config.toml
num_attention_heads = 4
intermediate_size = 256
vocab_size = 8192
rope_fraction = 1.0
qk_norm = true
bias = "none"
init = "uniform"
optimizer = "soap_variant"
lr_head = 0.00855
warmup_steps = 76
max_seq_len = 1024
Each number is 128 + 32 x the weight over its row's rms, rounded and kept within 0 to 255. Layers, rows and columns count from 0. Numbers have three digits each. The size before them is the row's rms in percent of the matrix's.

# o: layer 5 attention output (transposed), 128x128, rms 0.166, rows 111-127, columns 64-95
# v: layer 5 attention value, 128x128, rms 0.183, rows 112-127, columns 64-95
# gate: layer 5 MLP gate, 256x128, rms 0.187, rows 0-108, columns 64-95
# up: layer 5 MLP up, 256x128, rms 0.198, rows 0-108, columns 64-95
# down: layer 5 MLP down (transposed), 256x128, rms 0.163, rows 0-108, columns 64-95
o111 104:132087133148140213154136103108031155103122142075080103146108094165174144128168152102147122167090
v112 108:096083094159112102171107079116040143137077108167157102128115196117147132163134101115123135069088
o112 103:137151120134166148055197143106175087068115116164109166146161119122124188150150122146113104158082
v113 108:130099150132157108102112091107120124127116173133211118098087088127088102094152110102143139104089
o113 106:126147133105212095143140150161103157135116131120085170082106110166173231156131123107133214166094
v114 100:129099094148155104132124138143126090136125174135130147092192199141107175155189111112138122164170
o114 097:103157174110116202119164105078107107114143123121127110058121170123155171108117143126112132017135
v115 108:152148131141145176072107159139173109138123120154145088115131174088131100129201113101126124153116
o115 096:072086158134134148107137113158078151122135164071142159103146091083138176164172083159110089109156
v116 098:124134139141136076057060155127044115196098125096125085121152065129131164187134096107129102144154
o116 094:091145144153114195154162116155127095062144188147159135121118072133110062096111113077145078197154
v117 106:153198091117112164142117126091182095105136112206123106104179038112163140054130135161171124131134
o117 105:166104118106161080090066117158110116180134077111131108099110076160115129164185154132116097070125
v118 097:118120110174142152112168108108130092124138126134113154103067133101147139079122098186118107131069
o118 093:216135165132113166135101131141148159165128161080123154111183040078128107193132131095111152158142
v119 115:115153140126108088134219127139131124085112161169110166109106163157146089144083103153124193141085
o119 105:145076103128198196134080088178089143102129119096151173128221159129138155138129131083116094122138
v120 110:124133129116135122136113092137123178127163159142175120105124127152072193115137143167098126152144
o120 098:134142110156113094117112126198128137163100117141104131172044110096173179093093136076171150091163
v121 110:155138103095119150117168147101159091116087132112083133123117162143071092181147162116144136109137
o121 104:142114112152120118186181142136212139055130064143097093175096151181164154087086104178113160131142
v122 113:134120105074138115173165128133140099149128106146115134157094094075142154148100150135141142137147
o122 113:114124133113083161136167095255135128126118080165104121149148123119071218127059144164111151156095
v123 097:183102126174098098096164111125077161143104103114137128164128195132071168177097179145117113148142
o123 104:074173111127098143118130125066117090155119120100128107132148123152213164105185137106130110149122
v124 102:142138191118154189161126105146082082158143075149147141102145116091189152129123167126120039126144
o124 099:234101145142148151140160144107151153099085133145126133151176154113073077103083088150121157074088
v125 108:128148152147096193192112156143106084173148126143099072142192138129081134104103156140126044137131
o125 096:141162138074079167109085129148128170153123142132110145144097067153131106118143100119119098062169
v126 107:129096102125069095143140114171100155147083151108089131134169172077101173088162146125131135176131
o126 103:110134144104133072112120122161086110124136098108163168134106157102130084092151109161118132104099
v127 117:096126163115136083084131103101147099140093140084107113189132161108180146145130181105126156127114
o127 095:103143126172134077159165137092080108182111161157159125109178107163107157123159108148148102147083
gate0 100:127122133136210083182094112116118179127122107132144071091101138195162110094081127093103149143094
up0 095:109092137164160119138114150167147066130136119188134154123193195119085129142108127139146145093091
down0 091:106158145176131147115104098127109135172130121102162153094091060090147130103179092156126226149160
gate1 098:180076132100096106184050120156113125133200126111134106052101116148163131124111137141090187200203
up1 101:070124128161099122093130123141176146143114126059106141106182121125136177066178178145198106117114
down1 105:102097119132130126096098133099155100152037113151152129146109116155096159081124120158125108142174
gate2 107:199114179158069110105113098123156099181140068081105117121167154127091169123107134155108175138105
up2 096:100138197114146103139114031149137127181131078106178120127141138161160163130119117106090186084142
down2 098:181074115165160141151093109171130111114082152153139139133151175132128124034140178105115154111125
gate3 099:124111132152145115129196124069112134194123097107163169117127149176127119080153149121126163150205
up3 109:165146105182129153139189140109111119129140132131102176091125122211116106143161130117136162133214
down3 114:083187117147170113139212103083124197108105124104106124120178056094108100150154153103106125114122
gate4 105:161125126123099138170165136151158105095088082130133166127102120130174139108151090145135171163155
up4 095:130151131157103134153144089170187089100138109184173130150132059106146171094157112146130088144100
down4 093:158115178082162105122114161185143106131109113192114159113171132157158117081126125133128118099111
gate5 102:089137118132153107180115129148130174129082116110122117139095187133179068142108151098146114065149
up5 110:121141112118120078165107107165101175124140107124136128144119152146101150140097124170130148152134
down5 106:135118136182097150169181076183117162153136130140058151128133114126182156178104157122115105103055
gate6 106:102116146111152142100118147139111124133144128077127171097070128149139110087095116093141097118131
up6 097:181137168191131139158115101041165156130143134137154152205171146135125152166097123077116145091130
down6 096:169089083095154142119104121125164114120130094105122136129179121161068107152084109151118135095118
gate7 100:145071119170089122091188069106128125152100141109063071124187168094127167109086094124058115137092
up7 092:131138117168121138141090174052089142134143150208138164130117104146109105175111130109153180144136
down7 101:137176159059139153102114157085154126056110148084200129082086176111152116113070131120113132148168
gate8 100:124096119135106149198138087069110154171120132191126075125090162175155113131101159128189109183148
up8 100:173146140094128139108185139147107108089122137150072149086138175125135104159200173075090119151143
down8 097:057092080145141158127093138139105139172144138167139129148103090100127156095087115140093141132132
gate9 097:154100104140099103169117154149104080120095125173072146132157159139125124197057143107141137099134
up9 109:149169114154123150146154112102112141160107158138107147040080063094137161101144165105119165112110
down9 110:190149097133128111072079141096069133116134147084149098152098125149152124139196117171114138162121
gate10 098:115157139154190153162105075127039148126118119150078116146157138111075114062167182151095129098089
up10 094:100136135128153144179208112148082208105097112100097099137145132127141094113157119188063160107078
down10 091:115139195096122130157181157105117128125140123154166173106068053142150145123075176088160104135154
gate11 097:098091197065185156114127091131141106103151092161126111141105129070130186162126197110152102112119
up11 092:123165104121132105117090187153122183093095100143126152130059131099172159142107124163114112171113
down11 082:142152159055197153113144162195193147133165202129131136113143174153203103091155192105130116132181
gate12 109:113139130106148155087081064118149147098147190136186102155143109149021140147065115143124122111154
up12 115:120084170152140113134096131147073176080156044158084176131136091115187133175107141152156135147149
down12 101:080132130100143094151158067175152197134111177137133089117148155130158172124190066090140135131149
gate13 099:168076136143125112147106147122060127130078103075102116111154147109143084082068117140159146123115
up13 098:168141144177190088124169135096133119109149136156154124084143127123136150080129190068072163103164
down13 099:127105070131136109154152087171115098077167156181103157051142149120103118132156143095138150189195
gate14 095:133102137144061141085072129155141158124099180149091174105125172164106128121131075147119099133104
up14 089:138174146106141122060142116154111120127118132121101113101077152147091116173147102108081104127086
down14 092:177109155115148112133103166189126209128152156148109120092096149139170152087178137087103147074124
gate15 107:158110131134184131150028067180150157130122151136129150129096114151182149118112180154150114145147
up15 096:127127167059087156082095071140137126172120125114098128108163103157138113183097149156164142104168
down15 094:144132084144096091070113118107117118084224158169145101144105060141152159130196113151108113155118
gate16 098:145169091129090095121151063153079097182114069053158113072091097124135182117112130105135087077157
up16 102:174153046169093112093114101168135145078102140157125101134151149101150133136156084108161090097103
down16 096:120144065156042142137164112079171174175109157163078183110096151090118127206088115147151108153132
gate17 101:077093181115137136166158106143176147150153088134112067132194111077171182137107092141107133095151
up17 104:194153088114123149125137159128085096124114191098113135100142101203081147151136136120114069126128
down17 083:110107001168126091091131110119165092157111127098106142143123109163061139140140167104099126139120
gate18 099:111083144115136104179123083188104125122110087109127108085162130082123154168131139124163099090115
up18 095:146119157143153067159079188146138057096174128166148139106125113144085120159111091122133101132112
down18 099:103151146192101187132135134095125106161139110126170094120082155156088055208090118155149062143131
gate19 102:104098145077176183123112110119173126096155178075159137152075159135146110082140155087133160188114
up19 116:127111111070134127083143030169194138128090174123165118127113099160153127123098163122163116161113
down19 100:110143167166123130146128155118121159124160097094152177156133084147170117137159111169135206092114
gate20 094:148150139170207167135097164161116123122136118101136155176125112123122033125120142139097170130108
up20 089:110135143159159121144187109114127108131098154083112113123071179160163150044114144069150150080039
down20 099:113148124110080142129110155087134140117097131193165158143069180150210120149151126143151098132173
gate21 105:106022129111102068116148231160096151126141114106085212212123140159144156179128069110154133165146
up21 106:097116112142168155082174181127155184171107120115145142160196152149104078151099111094144120121168
down21 104:149134118117144140089128109118100075137135175187130071123102115123135107086135116103137184116063
gate22 119:085142128101114150187135191154091077129086094107131137092111170163098115130133117116139118111100
up22 118:127115141116140090153152191089123053203140162107128108154103174143144149138176118166137165147112
down22 117:138153125129183046086114109108134105121123116107146123080085172175109104178079076104163150151110
gate23 093:095117144146182073091130155165172127135175146129167116109160156108154087077113130129122114113128
up23 085:107178157150204139142091162130093094131098184112087101151116104142146123138081129104146158097107
down23 095:196151073169073119143125209123087110119134146087097082136155130152109139146150162130194204134159
gate24 108:116167119173106120113160148087112092141054110095117113117141131122158104127075061046141106060101
up24 106:167114132142064082161131120119177102158165140181123173147142136136087113130116106180094135134189
down24 107:176147250133140134093155153124118170174142146043120120119073154086174146111151189071157090118149
gate25 084:150061110148149069109103130168073150126105112061127105118134110092155074050153149146146121105159
up25 089:116143118108146217114108093097123110103136174173162115135108154132132170166099108166146138138149
down25 086:158117145113128054107120110067154117159128193116111072174101122090113140106155138104127136100129
gate26 101:070123185096133162143123077110141179074130131129141061109190183095105152138124119095143159091137
up26 100:106155130121157118146168158130161078144093052149161123111107141157090113113146109179164178149095
down26 099:081144131137086099187105107143148157138109086081116139183069083113146111073121170091092114145162
gate27 094:091149132146152137170110162121124128139104152125146145114106185121107156153080176112146190109125
up27 090:123062143085131120105093101125098122147199125147113147095083076141122165100160099216095130147112
down27 093:010129049169115141145155145130118075122119099075108122180080111111065130168103088112144136136118
gate28 099:183135183168127147139112210163145112110141121078152100143142107087184095085127119143131177120121
up28 097:107134142128105087165193142135114067156149125151161117117165138041172092137140127096143109114147
down28 103:108134117195072131107177075106152092140125120107119113156117118116122144106162100185136156136145
gate29 097:142144147101167112112127051103192134152150149123089075105190135145068125072118126117080117094179
up29 097:135162135110088158093099115133121144106148080136074083136181148105108124126085098065121091155143
down29 108:159145089097222136131100101096191108168092117147095096101102133079139150186129125142152098093146
gate30 092:167138141143148105092070161147126129143164076100138110097119123104121116137115092088079090154156
up30 109:150151118137126159095139124138132136020131146167154184140082119157130133164094088082159122085157
down30 123:061131115127131146120179158145087197141093115136078171104126146142142141164174145216141105113089
gate31 089:147046147186121107150090169178111112169137105184105132121143101131102175086116069149135110129130
up31 101:151082126115118119104174152149170105105121155082083084121093173196166147131103120123178165126147
down31 079:138161129114116119116107124093120164197130102115128109162162132133114111102135129076109082175090
gate32 084:124146123123173133115108102171127136104109109131085177076131161127138075113080149136118116061165
up32 084:150060110078068083139196106118113118181151103110135142119160135129113153156125134046103061134126
down32 095:118119094112162149180124164098157134139123110070109099129168127128087161106159107127150164118151
gate33 099:121124148125104172090099161147174144138098130125150179059138115087100093168140099125114117096064
up33 107:130125120117159137165178179131174103135143162064116112084097110153180131143117080145122099126150
down33 098:172083055147094054092191093124097055158152102171103114146133132139171182088096175106135168096102
gate34 103:104139118139178173166054174161116040134076182137113129180140122103132084138093192106109173115093
up34 095:120106155185121071144115141129143142145125122127050154069110162063136140140083191156119150145140
down34 092:165154154137110105116176078111137157148107116129160147132118185175142110054161232197123109120134
gate35 091:149202131149148097114078153103133156103130110107117064129132172158149101143087140100090143153145
up35 097:141083165099067126139139061154143105122165162102092158087111126064067142100098099056139150118095
down35 101:101147038142092154079124136110117073183135120125082179175138100153147118185123158131122200174085
gate36 099:080147155133155137137181128154115081163119092113111117134128076094195097163091198115158076112112
up36 090:136139135184076072166123093153110068144075103201088151112148128077111088137063185122110079150154
down36 079:127136107158154155082124106149186185153093140140170143092116120134085117058135236120147131113169
gate37 104:095186094132103116141165159115120077182119144137055162143120127143178106107203142113171095130155
up37 105:111105134119147110142140132096125225083109110076153128098128131136049134138136111114175158093110
down37 109:109103119185151146169114090158097119112117154117112058083126115209112151135016147120086114087108
gate38 101:090124116165166120097093143201127180090046099083129143179193130117120141136124089081159121171056
up38 108:141143165138123083159171126034151042138170140162109150082122089129142107187191137147108087127141
down38 106:122129142180099119111089117100119111127156151154157111144104117135133133110171122107132139135208
gate39 103:206062111114136161190134133115139185150103108080108117141125105113085110141093184086155123114097
up39 097:174173112189136150077105062145141103115144142092130157221141074109132143158180083144103116071111
down39 098:115098150111153072097159131103139179106120097098142146172133099092105139118117124140131052171123
gate40 108:179093108187079140167082184101067139156074156183095098143174106178149109199113134147142118135122
up40 112:157165095084079155120176130156136102143135114141142140072108153114090148157134118105126151132120
down40 116:087135155124148111116097082134157145122140121111139141065151127135099114093129126122103092140151
gate41 096:219067136139081172209034152090073096136152146118109139142200146176153090106144115151143131175098
up41 103:185106142133107117112133124046091068125153132060110154084136180094118144157113153186126104159096
down41 099:210156145086126093158118130113099137139144161142142135036146164142127110191110102116137101146121
gate42 103:135107166094112064085133181132100105109140073133136167181151074103146114096110129155114188129083
up42 111:160087084103081108086140157168190182144159129116124101140155064125087057100070143184127178187116
down42 098:156111084117121096120188125067171141161137112206082122114146076107085130183156164138134148140105
gate43 112:116150132104170160109102109157159118152148150091134144107116176158142134098233165182110183089134
up43 107:099165117101094150132121120150135110149098119150164158085090144152161132094140147162142169125110
down43 116:114101117131134114101141142119188099141148159116106103156074125130138147078166146115140126129162
gate44 100:152127123122138127097103109195120164147112120107160159179106149163151096120129116149181182146132
up44 103:144118125103212140094126118128133127070081114099124099123139196156125135093114112088089117153089
down44 108:152118121158110148101155098143156052130147159187104116174093179131119150093131116153095122175142
gate45 102:166148152148123117118116142149123132128150112133105077110177121149096147139175119167112102161131
up45 117:122103136092159164090105091151082075139145135165150152128153131106118127155091126123123148063107
down45 101:074103128140127097136086111136154114162139071123109063137088138140111081150142102106180117155081
gate46 110:110128140143116114122105144083060122134166123144167076153152158082094164137104189107131120201122
up46 099:133175138123226163111126062141112169170126151129043180205124147116115096121142183160108139148139
down46 098:145132157151099141129129142096108123144154138128109127076160191136154145162109205119182120121180
gate47 077:153079101076119182127072115200143116133167120133153123147105115206132144102099095177109199121127
up47 073:154096115172082109123153140120144148146085170130133165097121131053137106151163150176158138144120
down47 086:136114092203091136120123075092155120115164152105149119166097113099080106158128141134132123161124
gate48 097:138148124117097096089110102130137101162116164154059094134176102205134168096074128102107095129167
up48 107:092175153180125067115109139109096147126085107108121128124127114079129142161114098106140167080147
down48 109:185090067086153108139171157094150172148145095079159134130084144041149099089160063110134136123061
gate49 104:113170178112154113070138116149112101171142089104140156122155119170130101106156185137126171120102
up49 098:135120184098120088077082133152100135091116133131149119133159110113173129142124139150145139135143
down49 096:136123134136117157192125146073166133127103102104140203087117107132146137170110107164111076082130
gate50 101:131187140163112154119105129141129137115154066111125111137167119177080124195238091092130139116060
up50 095:079145147109148158120105153087079152109087066145138153194068149112091137134152124129124113114178
down50 105:180114067162182112122102104124074135113126137166123136108098158099075114133134095131102046141181
gate51 091:183074139197133086123116125095133105126090155121116118122051140141140166122140183164059101086139
up51 092:143178126119146137167137129134157066115167087169168133100158165092145120164124119134133160059153
down51 089:144152105116154118133146165102149142135104101118137117074103127154138132159172115109156127121120
gate52 104:135091124128125132103162093118181123161080135068110067073140109184120064070133137154179094114194
up52 107:107190146116142184167121139182095114125135199170192084100150122115178156144139119128110128120122
down52 096:149118110088161119100151089148156142110110104081132136121160228150019172101075135154135159126108
gate53 097:102105161198130052114068113112109142098107111102084182169066146106140051106107149114102116115177
up53 084:159075130185121140081144100109144130163154058154239158139184139116137167098127130170141135208149
down53 089:126178136124184136165082164107129100144115085108127187066104123204185121155115117141171198126157
gate54 093:132137156174122066121061094105117158144099080106114101104146155134177119148180106166100128098134
up54 097:116090202181088130150071167080180088067096133086165155144147106178096143146104051104169171114163
down54 103:113146125197181094168175089118131128132111144163030100154151136056131114108137139153125081149096
gate55 102:100094120121119107137115127136108123106101104109116074104149111135160150120182157177162146139133
up55 107:114146161065116166054089178132142136055110128166105102145112148162134126108166122055145110198125
down55 107:145101152070177145156108164087128172161131115101158141168112166167085105154118099117159137151136
gate56 097:115165149091136100095100081151132210099142165089163088130108159125123134092152141113141125081143
up56 099:084131102149157136135132138128108178127111163164052162161180151131159122124115114184162115154133
down56 111:102181162157178132215056123099128102137123135148113133092118139094151106159101108091219080157162
gate57 100:133132108093099138183095069156120121123118096082176135114083090139153141117136127075173095124137
up57 101:162139120123179144136148097119142086133119111147199152130161132190117188103094118165101149065063
down57 102:087129145120129140097138119105113147146127125147162148097146097169101091195128104143080138180141
gate58 098:158106159130114158158141126155156138120133143159105087140156125137168137181217161192121084084145
up58 093:169153149112162128154136097141160131122158138175093047130122084129133109132135146153145132146152
down58 106:142109139115158101122111115128087053071081129141167123112111109131103179110123142137116088145130
gate59 096:135124185156132159136109113151140102092163166175147089132188163186134156076171104129156124119056
up59 107:159180166136151109137105154126144110135066103121199117149114178118135141047100126097159133123146
down59 107:178128110108133156074137136096120094119117105108196114126090177139144167086123137153088103115183
gate60 107:176139149150069133146125178109120134172133135085176096116091124150119136133081129130127104149056
up60 103:110118151177199094128115133118127132145114152132171106138161096095133129097138095136106096082134
down60 102:105151093103176129103170133144230094098122128136168161142145092165123153133165133104133145127152
gate61 097:158116173159077109153095076080137094154143113164119160122132147087107157066113110119139130109206
up61 096:048169157121097109117094155156152108124169149119166166184179130123115078192080124073173149120067
down61 099:106125076128171140143148096131144161130122115114081079123145092146121178081087141168063097126182
gate62 101:134123153115187124126192167134124148137150115113129152130077101070128122143108118148143151180055
up62 094:101194126172110156100097101151064083136111120128112111101118153128136105132147099145132184122092
down62 092:091091172151124163107133101134152203139108146143110076071166078101139076151127145118115175152064
gate63 100:086171114145118117106107201117113180137190096122124141081107139101088063150102170162187096118122
up63 107:097168153092165140130151099148115134130179109147111090093122102057176092088134120160029142142169
down63 109:119131039145160161167144154068188156118175114165130123149142137108154171166087140121238124140138
gate64 102:113088169088116105069155188125173214148109082092056122146197085133173117118154166112095113183136
up64 124:157098170118145101160181175106162190138116093144103131212130179126143150100124172211139128126156
down64 110:087121085174121062100135125083147157139132134094106122143101130078119081147109143086211095172134
gate65 099:200119134142182116104137101160103130154108128142103147068171122092162109126165106133073123135099
up65 103:166139120149151096127150161116147106126125159093129122101177061141155149142169090129162125117127
down65 100:095119183128145068092150130114133074077140150080156161128051122105163094078067142097168149118144
gate66 103:109178124171131042178111137151155116084144081116160089149143093132158089176124116075095073144176
up66 089:110138142064183138121173140095077112150104101108095116140160079135147125155118129072146101162097
down66 091:089115094145047161110122106122163095100128140109109159121107160113093129145131119146124152184118
gate67 104:137107140166150099183090123107151169147118078073156076137145095124108118196128089106166143147131
up67 100:094110143143102152104130103107184167178139129127193114125155162088103181161124148103163170174125
down67 096:135133110149152176145120131152123149077125132139114144141209151162096085158111180132093078103164
gate68 108:064153156153177096142066133127106099148124137167126163125114148146152129125104125088130140131153
up68 108:179082130122100132078151168186131141135110111148189139099163101136117080150160187097120091141074
down68 104:148184163141129099137123106170069116185139147074051127018094142153120145195092191113143108122147
gate69 099:177131144155095108096104176120096146051094105104116093151093156167100132118163134155137178181079
up69 107:106128130065117148138138098166161106140095115102180120142131098116116121185129117143128142129144
down69 104:119109080095118132156091108144097196119139185168108108128157106109116107125097129081152173128116
gate70 097:120125135136097164127135121102113130123077116149099111162114106056132122064182073063141123122137
up70 100:094133140105152159129118112177126049096127107109138197092081159192112114169126107122146142070140
down70 088:163102127186182091114125165098148137056139068111172138132136170202134135144094114121234101175128
gate71 101:160160100165112125158153114116093142165098142193160137097172140161167168144136148133096140121138
up71 091:170176073097104144125119103155186171125177165160122125100155139080133098098091148089092120139109
down71 107:087164123140101124150149118144168150145142080163054095101150164103126127133126158110092119093086
gate72 108:150133088131108096087153134172121209175166117096122144098123139117219154116113129045122103140120
up72 098:120169155121173102071132112129109187133138146117119105145185120097123059132104118126117171130160
down72 095:131131202134169133106131132128118064162132167161176158101178129137114151128130103098160106082157
gate73 099:090120136140147143147115118170144119105167109115127138169151116202123098154133158156131125165140
up73 090:125137101130099125100183140125108180125129179107173133175087133124158108111099165115149167165064
down73 106:109124139120185104157105184140132144163151107111116163136154117086127095149159128101139153106137
gate74 100:134166182088116131142072124051137138079090137084137141094101166091148169192163153109110174093198
up74 110:137075094140146161148142133132115081132145120123102104096106118158076114090129115104128130160032
down74 113:139176050123170144098093093127119163161157108176217134125117166140064119083143130141157153110157
gate75 092:111089106093112104101136125132147123162121155119181134127088149151149130150125174131161109219163
up75 100:112081124158089095122077098106126173167137142165143096100136163133121171126078117155179160159161
down75 104:109149114136109156141149089111157114123154124128107139108111073123165095121116155090163018142090
gate76 096:169170127173099139126224184047079138132103176113112096177110113180118111101126145142098103144069
up76 089:173118161154132097070136096148074157155144128128101155164154129109177155066190118155092099078148
down76 096:130111113134172126109180103135168120187129168183122175122137141117081148144117122069089094192144
gate77 101:122157094141118105000141119195140097133122098093128075167138109154141126122110093119115102133150
up77 100:203184153116101143138142151106165124156162137132130099073134135110067166096160144154126115139110
down77 099:157131169160139154144098115104144085089149135064140110095143117142112179126086113099148089102155
gate78 091:117165103139135147121135123134137067171133145084138174173148091140078137136139143139180127154130
up78 086:114132090125094137090072193147081153157042112104140210134159085089173116036108112142204087119118
down78 083:161155122093132116129158161174130195131107152123059116106161131189159110160146137091144115083077
gate79 103:168137144171079102130121129124119100132150119191149092122133152170128083097065158157120080191146
up79 088:234141156129108137124162113146120094141158187105112104099101147204145119147147124161096090151109
down79 094:143147103110146145159184140121128098132130150112149119157102138072121132095099115130074152151151
gate80 104:089137149097115195170165121147120110132100117154149116146151190111134089129064160142134074128124
up80 098:156086133128182115104088118164138112138117164132136139124057141224138143066120125123139152152173
down80 087:132175112119117107057179124102121115140095101189134146107019177093177144122082143148128104178125
gate81 104:152143138081122174135139119151091151105144158134101175132146134149119158180107164142180109180141
up81 105:115165147119153144136127137096115226138108097072197115100119117037180109142121114110144135151094
down81 106:126142194084113061124167150151120091149132132152103152105155122072118109129090074140084123148152
gate82 085:093121152049114141109099133191088181158095056146166151136110076136132137095171158135165125096142
up82 096:110169145094116168110093132132108200187120071111195128189134116149107109121135131143155136106100
down82 096:145144137170173131152130147093130118153153161080126128112167095182092099213147178096153079135122
gate83 085:153187130106094157123186140147114092073162124136153162119155142132092120102151105132063133144130
up83 078:139108101092177061129112160129115117140091093099080026108093159136123097105132153043162119163133
down83 090:085169028180071138113111081073150069118113119112146139181110105116052117166106154149143109167124
gate84 103:134110112089206109031145148134152165159139131104085142119110148147111135182102119155148101147094
up84 100:127151124173122166137124123214140129138114160155108107080099102114110184062097117162096093143110
down84 097:168096135121148124123132119104138118130110115127132097131154137107186119153107120083163120067103
gate85 099:150113127128155074119195140186127156127147159183087142115173076137166144164068143132075124104109
up85 104:145074122107076171176094119072141104132122154118104088199109072174160135104128096123116140117134
down85 124:169182138094138113137115113126124163093152086070167123098088120102098105135056103112158119122119
gate86 099:148129154167123111088070143152135122139154101103101042118124128142140115126163178184121079109067
up86 089:196082100138209091109096141095135115142145076123158104108158116119103119084122001073223126129144
down86 086:122171094124104129069159176051145101156130103095139150139133085090150096180106121164155123124150
gate87 099:130130118138111179083088122152135127089120136129105112094048153152146123113074116076128105149088
up87 120:082155103099108119108107100122191161124114132093149134142098153139173151130110153105086142066126
down87 123:117145122115237133165146162091166159147141144102114124140109121113120153178178135209098128121079
gate88 104:125118162092111130135161134091120174106135117105085119107060156166165097112120116050138168154139
up88 104:102112175059114142156178054100182093159122105095139069138089127093178163140097107124089160194126
down88 092:140131217066147137106121127114081163113130146159092171141156155147186114123108162109115150146182
gate89 099:082116146152141121127147098096078142137085149062135165132127116142145147098173125126123131112130
up89 106:105147159158154133096176149125189148122138101175127116103197138150166136159097099184177074110160
down89 096:159196098165099142095108038108167124083106145060133079151108130129081123164132140126121101129156
gate90 094:187117141123132118182162090161116073161139145155154183056158096149163126095118163122153150125146
up90 095:118100138096156111121058135127127095164159135095146168110154121155040166165176122133168108172207
down90 095:146061116145104151131137097098134111115130085107100073085062076078139108094097128097133101106093
gate91 094:099089167171091129148120105133076130161110164155177077176136156175127090109144094116136107131118
up91 098:217149159106103163101138188113160124162155110169093138160171150162134136154130121124160145136110
down91 106:129094148106112130152148131106103136192227126073121172164124061094120133101173187131187184125097
gate92 108:131134123067154117135181112141106163165074189136114136157203134140137115072192108140146181132168
up92 103:089097164145095189150119115141186119135121195156095147156140150151116155132098103146100185153177
down92 105:160112172061155161094110098116126099097142169126153173180122090138148123041168093157150149160133
gate93 108:075148128104142146139107170149087057122143145091083120101116087177151125115094103073147117124150
up93 104:117136129128063147139083169128149113153130178139115145155078028192058048087140133059175124157144
down93 094:135117124130104086150162118140116094091091134184125141056132120104136182071129129116144105083122
gate94 114:194140129159129149155216116105176089122131157134135098125112172144134068138112148111112127140153
up94 111:126146114068075093134128147101142184084136076124146149196176112129144128055142098158133119107062
down94 108:095142117148129148117124062077104116180137146140158130103145148155129072161106060090198117136167
gate95 101:171114123126115119128100108147048075130117134082102127113120138154135180145098153129136102104122
up95 092:091097093167115117113096122143114121139100073123063143121171134110127074148147090156096181124109
down95 098:136154095097138149157124170137129107134127128103206166125199133115119134133161114182148144107147
gate96 097:135092160102079085122070054134141123132132196122173106079124133119088132110159133123119121117119
up96 102:143112099160113101100188134153077153132109162119123139138129090117130146126180108146155141124161
down96 115:106185095108086105136091104167169179166086148123163093095159064113100089079161134125145135126129
gate97 098:157098123120132175193150115130153136159107121091085095112171154174158155077122080086145123176132
up97 098:132153148112121135191136155123171107190104109075143136153098116156123107082126145198138102081137
down97 099:132114169159173104141155096133098099106111118140108119143127120085154114150069187120082127180188
gate98 099:145101069086146151146164175121121180144141133084104163067139142157114088165057110153157128085140
up98 104:134098164116068122158105055121112108110122152142135146161134161171139156118225124102145144120104
down98 105:142150070122084156144116093128053066184101148141113055191081125104117170202184141125130080133116
gate99 094:162142115065197136115136123101147096134134113129134089146101137145129174089120111136154088165103
up99 115:163130116201090125150132190087125178081088147107109141127135121124118111157138090097075120095119
down99 104:170100117108102109144160130102086151151109111101187137124139097129134130089103100104173123085129
gate100 087:111137132153135154171113095112092108154088141142101194152090158094105111082128184151137130146122
up100 077:080192097142126144155130116161107121146124094127156155146124177140135096093087155106131167119115
down100 090:158106199094165124149113181192089178157095113194110156099161140136199131123161121100132135102129
gate101 096:138193123113135082104166128104102143140079108163151105115150127109137146145153144095110119047112
up101 102:097166122132113078116157125117117170086112102168117113153127168124119184117112143064092177058076
down101 086:129142184125123164095126136092162113156148137163076124120151151147164172173048109075111130183104
gate102 121:120103120111130111131107214136148213131112122131163118097158106125127133157154162103123111075134
up102 127:106082125105082035113124085121047103161112136076090126132101202133069124117129135165159123147127
down102 122:100118129120171175136135120141187111102176107147160143128124094100142085107072103173126086070090
gate103 101:115187140155127085079121168166059155123159107107110083131138119139086097094128060137097067104169
up103 107:123080158097165116133164209079069161113132111136140099120135140171072110120117127084135122096144
down103 095:166172125093164154102122136083096122123144160147127185115106163151135130095076161150068127154124
gate104 103:120156131147131125093198075108089175136097176104106179100159158094139110102083179159115129109225
up104 104:095152121158187093143088179115150105110123136145145139183144072108170141211159103094095153133092
down104 108:145128109139125156138146122137148089077162128107139136153075104111139153038131106161088173123080
gate105 101:160149143142101101161111136149101126115127103131094152148131102087145136090070179087124145066103
up105 096:156091164109136178081130110143079097133155105164099131147082086090141086140103103143152091113085
down105 088:128113094093179124116129137088112157103133205187133114147094067200129127187156193117139136110139
gate106 101:153126106157133142129095174177158139165092159109158056128132088165180136156108163176116143143113
up106 101:114066152191157128169113130152164111146135129158060183087126105155131085114180140142161132095098
down106 099:117121212098087123139156061078104136113116142086166130149154104127171095145150144079092197132106
gate107 098:131179147090081097118138137106120140159134102094112062121153117165143121122080124188110167144080
up107 093:169178098128134154202151128100129121080131087111187068125158088130105108138085149130145099146146
down107 097:079169105110097155103113097150150100164100115126134126123108128154060137182037106142164074133152
gate108 098:149162098114165151129161124118021157162117151127105160154075135107134157150115107123157084086112
up108 099:151072109181125125142119137169098170172112100144120153169152179138107162089134104197149165128068
down108 113:184123130156185116140132149133125098077135112167160142156149123108168137119119109072144171156122